Each number is 50 + 12 x the weight over its row's rms, rounded and kept within 0 to 99. Layers, rows and columns count from 0. The size before them is the row's rms in percent of the matrix's.

# up: layer 8 MLP up, 1792x448, rms 0.283, rows 1428-1455, columns 168-223
# down: layer 8 MLP down (transposed), 1792x448, rms 0.0788, rows 1428-1455, columns 168-223
up1428 101:45 66 55 41 64 56 54 59 42 50 54 44 60 58 63 38 41 56 44 33 65 54 35 55 43 53 50 62 36 61 57 50 48 53 62 63 33 65 53 36 17 56 28 44 63 47 41 31 62 54 51 49 38 60 41 65
down1428 104:38 32 51 42 53 49 63 39 53 34 39 71 35 42 60 52 69 55 46 30 57 44 53 46 50 67 50 55 75 46 49 36 40 48 30 51 39 68 30 41 41 34 69 52 45 43 56 41 28 35 47 31 60 50 41 43
up1429 097:44 44 61 31 53 55 69 60 61 65 50 70 55 61 71 38 53 47 51 46 29 28 50 67 30 45 30 62 57 47 56 46 50 66 76 73 40 45 59 54 39 65 39 65 47 50 53 53 56 48 74 63 55 65 41 41
down1429 100:66 43 16 49 44 24 50 50 46 82 47 04 46 41 45 54 48 62 65 74 23 47 56 55 56 53 39 53 53 48 49 48 67 39 39 54 61 36 39 59 52 39 44 57 46 40 39 39 47 42 45 77 58 55 39 66
up1430 100:50 54 57 55 46 90 37 33 52 37 58 38 32 45 47 53 35 43 60 61 30 53 47 69 46 58 27 42 59 50 25 69 36 60 58 60 47 51 48 48 36 22 47 51 67 72 39 44 67 56 30 51 45 60 54 49
down1430 094:65 48 72 64 38 30 69 34 34 40 42 34 45 49 47 54 50 73 46 68 59 30 45 49 36 46 45 48 50 48 48 62 34 47 23 50 46 57 40 68 76 72 42 70 45 39 55 61 49 42 48 44 36 37 60 53
up1431 104:73 50 69 47 42 61 39 39 50 33 47 47 46 44 34 45 53 08 47 56 72 45 41 43 62 52 69 64 67 49 51 53 60 34 30 46 43 55 67 63 56 37 41 39 38 48 47 34 53 45 60 74 46 52 58 33
down1431 103:34 46 43 47 38 62 46 53 60 43 59 51 71 52 36 56 68 52 57 35 53 61 52 49 54 58 35 45 56 52 25 37 50 22 66 54 65 50 49 41 64 48 44 67 65 47 40 54 64 52 45 47 67 43 49 66
up1432 099:35 42 41 56 36 35 41 63 49 38 68 31 44 58 61 52 58 44 53 66 60 50 61 51 62 73 40 45 62 43 55 53 28 71 48 40 51 59 47 59 46 59 71 48 50 57 41 51 49 52 55 64 52 49 59 52
down1432 097:37 35 13 45 40 64 29 53 59 56 29 71 37 54 41 54 42 56 45 37 53 53 69 46 55 48 56 63 52 62 45 38 32 56 54 43 39 56 42 46 55 35 47 44 49 61 45 46 49 73 75 46 70 56 64 51
up1433 100:34 46 28 60 29 34 57 58 58 31 53 42 29 52 68 39 28 40 45 43 63 57 33 40 59 43 64 44 55 64 47 36 62 45 50 46 25 40 42 51 39 45 63 66 55 51 44 46 54 58 44 28 62 56 50 46
down1433 095:63 58 45 66 28 45 52 41 41 60 25 56 78 20 49 49 59 46 35 40 57 74 71 37 39 44 55 57 46 63 54 82 56 57 66 54 49 54 60 57 42 78 51 54 48 67 82 59 49 55 58 57 57 47 36 61
up1434 103:42 42 61 45 63 50 53 73 41 39 70 54 43 40 34 56 74 34 47 66 67 61 37 57 52 55 50 54 69 41 55 58 49 54 79 65 34 50 42 66 34 59 46 54 35 60 51 53 61 48 42 39 70 55 71 56
down1434 092:62 40 49 56 48 51 37 59 50 39 57 42 52 34 64 50 50 55 58 46 32 54 31 38 47 53 63 47 38 56 74 59 44 37 60 47 29 56 44 62 48 43 58 51 38 74 43 53 54 62 56 33 81 55 62 65
up1435 100:29 61 55 50 34 55 66 31 67 31 53 51 74 53 38 51 46 35 48 54 44 36 49 34 64 34 56 39 39 36 42 50 47 45 60 53 44 39 30 53 37 56 56 59 72 48 43 53 54 43 71 37 41 41 49 50
down1435 107:44 56 71 36 48 46 36 45 60 58 53 57 42 62 24 58 37 54 58 52 39 52 70 59 39 25 37 46 39 54 27 65 30 51 63 37 56 61 69 31 56 45 44 50 45 63 41 29 55 59 67 35 39 53 47 52
up1436 100:53 60 52 60 30 27 45 50 51 49 49 65 63 48 42 72 23 48 34 38 49 49 66 43 48 68 45 43 67 66 40 54 39 57 46 47 47 50 73 58 46 42 56 66 50 60 53 47 45 45 76 39 43 41 31 48
down1436 100:31 66 39 61 47 62 45 56 60 51 59 43 34 45 48 56 46 47 39 55 50 48 69 62 52 50 19 57 37 53 57 41 54 58 48 65 48 52 41 39 53 49 46 43 53 46 53 45 57 58 70 31 37 41 45 52
up1437 097:48 60 75 45 65 78 36 53 57 64 60 46 37 46 44 55 55 51 58 58 45 54 47 52 74 52 44 27 55 68 43 32 57 24 40 47 59 52 58 47 81 73 39 45 38 55 58 57 35 31 26 60 61 19 60 47
down1437 096:74 47 36 64 44 45 48 47 41 45 50 43 65 72 30 56 60 46 44 46 73 56 65 52 51 29 42 25 53 38 57 80 58 53 64 52 64 49 62 55 46 61 45 56 58 55 60 60 35 36 42 53 48 67 63 55
up1438 102:67 47 26 41 31 60 40 38 49 57 53 69 37 59 69 37 61 51 65 39 45 47 66 40 57 72 52 58 49 64 35 44 40 60 55 58 38 48 62 04 42 52 43 54 38 47 68 48 69 36 55 67 51 59 54 48
down1438 104:47 50 47 40 65 57 49 71 36 61 60 60 72 58 73 53 52 52 50 48 27 53 38 44 57 49 57 33 47 46 48 48 51 47 53 43 38 58 62 54 51 58 69 50 50 48 50 24 64 42 66 37 54 61 59 37
up1439 107:36 48 41 77 47 68 66 39 38 57 41 48 47 78 54 30 57 50 54 53 52 54 45 33 62 54 54 56 44 65 41 65 59 55 59 58 43 38 77 27 54 48 56 55 52 59 41 63 57 40 55 36 39 51 57 26
down1439 111:68 49 51 48 40 74 66 56 37 64 52 78 56 55 59 46 33 57 63 62 29 47 68 32 49 37 49 33 46 53 48 53 60 42 59 55 33 57 48 18 41 48 52 37 57 47 70 40 52 77 49 86 37 57 55 28
up1440 095:32 48 38 66 44 66 39 40 35 35 45 67 33 38 55 84 40 55 51 43 45 44 60 53 53 46 56 44 49 55 51 53 44 56 31 73 43 44 43 39 61 58 36 52 55 31 36 42 40 49 57 57 36 47 72 36
down1440 098:70 58 48 43 53 34 42 43 48 44 57 68 54 38 32 46 53 51 45 55 34 52 44 49 58 49 51 55 63 49 50 55 60 40 59 45 44 42 59 43 59 44 36 45 49 68 42 34 71 54 42 38 69 47 50 55
up1441 098:33 37 63 50 38 59 35 42 53 45 49 49 57 60 48 32 48 43 53 58 69 50 35 47 63 61 64 66 59 38 46 48 45 52 69 60 55 64 55 41 59 54 69 75 37 40 22 67 55 33 31 24 54 61 27 67
down1441 097:68 48 53 42 56 47 36 55 51 51 55 32 49 38 44 63 54 47 53 52 73 48 28 60 34 46 32 44 65 38 67 58 52 40 57 72 36 30 30 43 52 58 48 51 39 36 56 64 53 50 27 31 53 56 46 46
up1442 095:69 60 47 35 35 73 50 27 64 46 70 46 52 58 40 51 73 57 36 52 47 57 56 58 49 31 31 56 32 59 33 42 51 49 65 31 33 51 56 50 44 40 57 61 37 56 34 50 24 22 58 59 55 49 40 49
down1442 099:41 36 46 43 32 61 50 43 61 66 49 42 67 40 57 60 61 57 39 53 61 06 59 62 45 53 68 57 40 65 48 45 34 37 37 55 48 67 59 50 61 34 64 34 48 61 41 45 55 53 55 44 31 60 49 25
up1443 100:60 51 75 70 35 34 68 47 47 59 38 45 72 46 41 52 59 45 57 65 72 43 42 44 53 44 52 52 32 58 74 61 47 38 34 29 27 50 45 51 47 65 64 33 51 48 48 58 37 54 54 41 54 40 55 62
down1443 103:35 61 38 62 38 43 47 57 43 58 50 48 50 69 64 61 44 65 37 65 49 58 42 35 49 53 47 58 61 62 30 50 51 36 35 55 43 34 48 27 43 39 48 58 36 50 44 52 35 41 57 51 41 57 50 60
up1444 104:27 54 27 47 40 64 47 54 55 43 53 46 57 51 37 55 71 34 33 60 54 64 61 55 57 43 44 51 54 50 58 45 32 49 59 35 40 46 79 49 79 59 52 67 61 68 45 36 36 44 68 47 49 61 50 20
down1444 103:52 67 77 47 57 59 48 51 43 54 76 54 38 58 70 53 49 54 47 49 44 69 55 56 64 46 52 34 36 26 40 65 56 40 43 30 41 64 68 31 35 60 60 73 41 46 55 39 47 64 42 59 65 55 62 54
up1445 106:48 60 34 43 59 50 65 53 49 79 45 41 35 36 64 46 44 44 47 65 33 44 56 26 79 62 43 42 61 42 62 45 43 41 48 54 46 53 64 70 32 50 40 57 59 50 52 57 40 46 75 63 56 41 45 70
down1445 110:50 46 33 33 58 51 57 54 71 59 37 46 50 30 72 45 44 49 59 32 60 60 61 67 57 62 50 38 42 43 53 47 38 51 55 33 48 44 36 54 41 48 55 53 44 45 50 54 37 41 59 29 33 30 66 44
up1446 104:54 44 46 66 58 58 46 47 64 47 53 67 41 51 32 24 65 42 46 28 61 43 51 62 57 24 39 40 39 50 63 51 52 37 53 44 60 77 71 46 57 64 37 23 49 44 61 48 32 79 47 74 30 47 40 64
down1446 106:55 40 51 38 41 52 45 67 51 61 63 55 26 54 40 34 42 48 51 48 83 43 47 42 64 14 51 40 35 62 51 48 73 67 54 60 53 33 48 51 40 26 47 52 56 42 55 42 58 62 79 37 47 63 52 51
up1447 098:22 47 38 31 48 62 70 57 58 46 57 46 75 38 64 50 51 52 44 46 56 66 39 85 58 51 65 34 68 36 61 49 68 54 81 63 50 42 59 28 52 50 64 50 54 36 55 50 58 47 44 46 32 76 35 39
down1447 096:68 41 49 41 81 51 50 39 65 37 40 60 43 46 69 48 34 41 37 64 54 45 50 89 28 50 39 43 52 44 32 50 47 61 42 67 63 46 35 39 62 36 37 34 29 40 54 37 47 54 55 62 46 60 29 56
up1448 097:56 54 43 27 57 43 55 49 35 53 49 62 36 51 40 58 47 28 29 54 46 52 46 75 38 39 45 54 50 29 61 53 74 46 29 53 43 65 38 36 37 57 43 61 41 45 50 64 36 64 50 47 36 60 31 60
down1448 095:41 55 60 53 52 48 48 63 41 75 68 54 63 50 41 61 51 44 51 58 43 82 52 57 76 23 57 54 41 61 50 44 53 52 42 57 48 46 37 41 39 46 45 69 40 27 58 35 51 53 49 45 67 41 56 51
up1449 097:46 22 65 64 45 45 64 38 64 38 44 38 81 38 44 42 44 37 44 44 59 49 37 52 46 47 63 65 63 60 42 34 46 45 62 46 36 46 62 18 68 53 36 69 45 50 60 21 45 46 65 34 46 45 63 25
down1449 097:58 37 56 44 75 32 45 43 49 61 66 46 60 57 25 61 49 78 47 65 50 51 59 58 75 58 39 46 56 55 51 66 34 73 51 58 53 63 39 54 57 49 54 63 73 23 63 68 74 56 35 46 37 36 52 51
up1450 094:32 58 65 51 47 43 53 33 63 62 40 61 59 47 36 42 49 43 66 34 47 57 57 40 46 64 39 42 42 43 45 32 46 46 54 39 54 48 69 40 63 46 60 55 43 44 46 55 46 39 65 45 36 53 47 49
down1450 095:57 47 11 50 47 54 55 43 47 26 51 48 45 65 41 56 46 64 52 35 31 51 35 67 58 42 64 58 50 42 51 81 48 36 40 44 52 57 45 47 56 43 24 66 49 67 37 51 43 59 38 57 46 53 47 38
up1451 102:68 38 43 33 27 90 49 60 53 64 68 52 30 38 49 67 50 56 52 52 67 49 49 46 54 67 59 28 41 29 67 34 42 54 45 29 48 37 31 65 55 35 51 59 49 35 57 59 51 65 47 44 44 52 47 52
down1451 100:44 37 51 44 46 49 57 72 47 42 62 49 54 55 26 43 52 61 37 33 39 41 36 54 36 45 47 59 58 58 53 65 60 34 45 35 57 50 65 43 58 47 70 50 60 85 42 47 35 48 52 70 33 39 61 44
up1452 100:34 46 57 38 55 38 46 39 37 80 43 43 59 63 52 64 47 59 57 60 58 53 62 31 63 50 51 37 60 45 49 55 51 45 44 48 43 39 64 46 48 49 51 50 59 34 35 46 62 50 56 48 46 50 48 62
down1452 102:45 49 38 46 40 48 25 53 45 53 52 47 83 59 52 28 47 55 57 30 31 56 58 49 43 41 57 61 55 55 45 43 52 38 52 57 76 40 49 41 46 40 52 37 45 53 44 43 58 72 49 30 27 62 54 56
up1453 103:53 57 54 55 42 36 58 63 26 32 41 56 37 52 35 51 69 51 54 47 52 58 38 71 64 49 46 38 48 40 42 70 36 57 55 57 43 55 63 32 48 50 44 36 58 53 32 50 52 60 71 80 52 54 47 38
down1453 102:36 44 59 64 56 42 48 44 49 56 48 52 50 48 52 73 45 68 52 61 55 53 33 42 42 43 61 60 45 44 32 43 49 46 35 69 38 57 43 51 42 35 54 62 54 53 33 50 41 33 76 60 53 71 69 25
up1454 101:33 80 47 64 33 56 48 40 62 29 53 46 47 46 65 55 38 40 47 48 56 55 59 55 52 64 66 68 53 38 57 41 50 48 52 56 48 60 68 55 51 43 62 57 55 36 44 53 49 43 36 28 64 54 43 60
down1454 096:57 32 37 49 53 48 32 69 63 41 59 51 36 53 49 48 22 69 37 65 51 34 41 54 48 45 39 71 45 61 51 39 45 52 58 54 31 39 43 49 48 51 62 60 53 56 19 69 56 33 43 61 64 34 37 15
up1455 095:59 44 49 48 35 53 28 70 66 42 20 38 43 52 49 58 54 31 66 65 64 47 52 51 47 56 65 58 32 42 50 50 53 66 31 46 44 56 55 57 53 46 56 59 46 49 40 25 18 54 52 64 58 55 27 52
down1455 097:61 47 49 54 51 49 46 72 72 62 52 57 41 50 33 37 46 59 62 58 25 39 55 50 57 37 50 50 36 54 49 56 53 50 43 48 46 44 58 30 38 43 67 37 23 81 52 59 55 55 57 43 56 46 46 42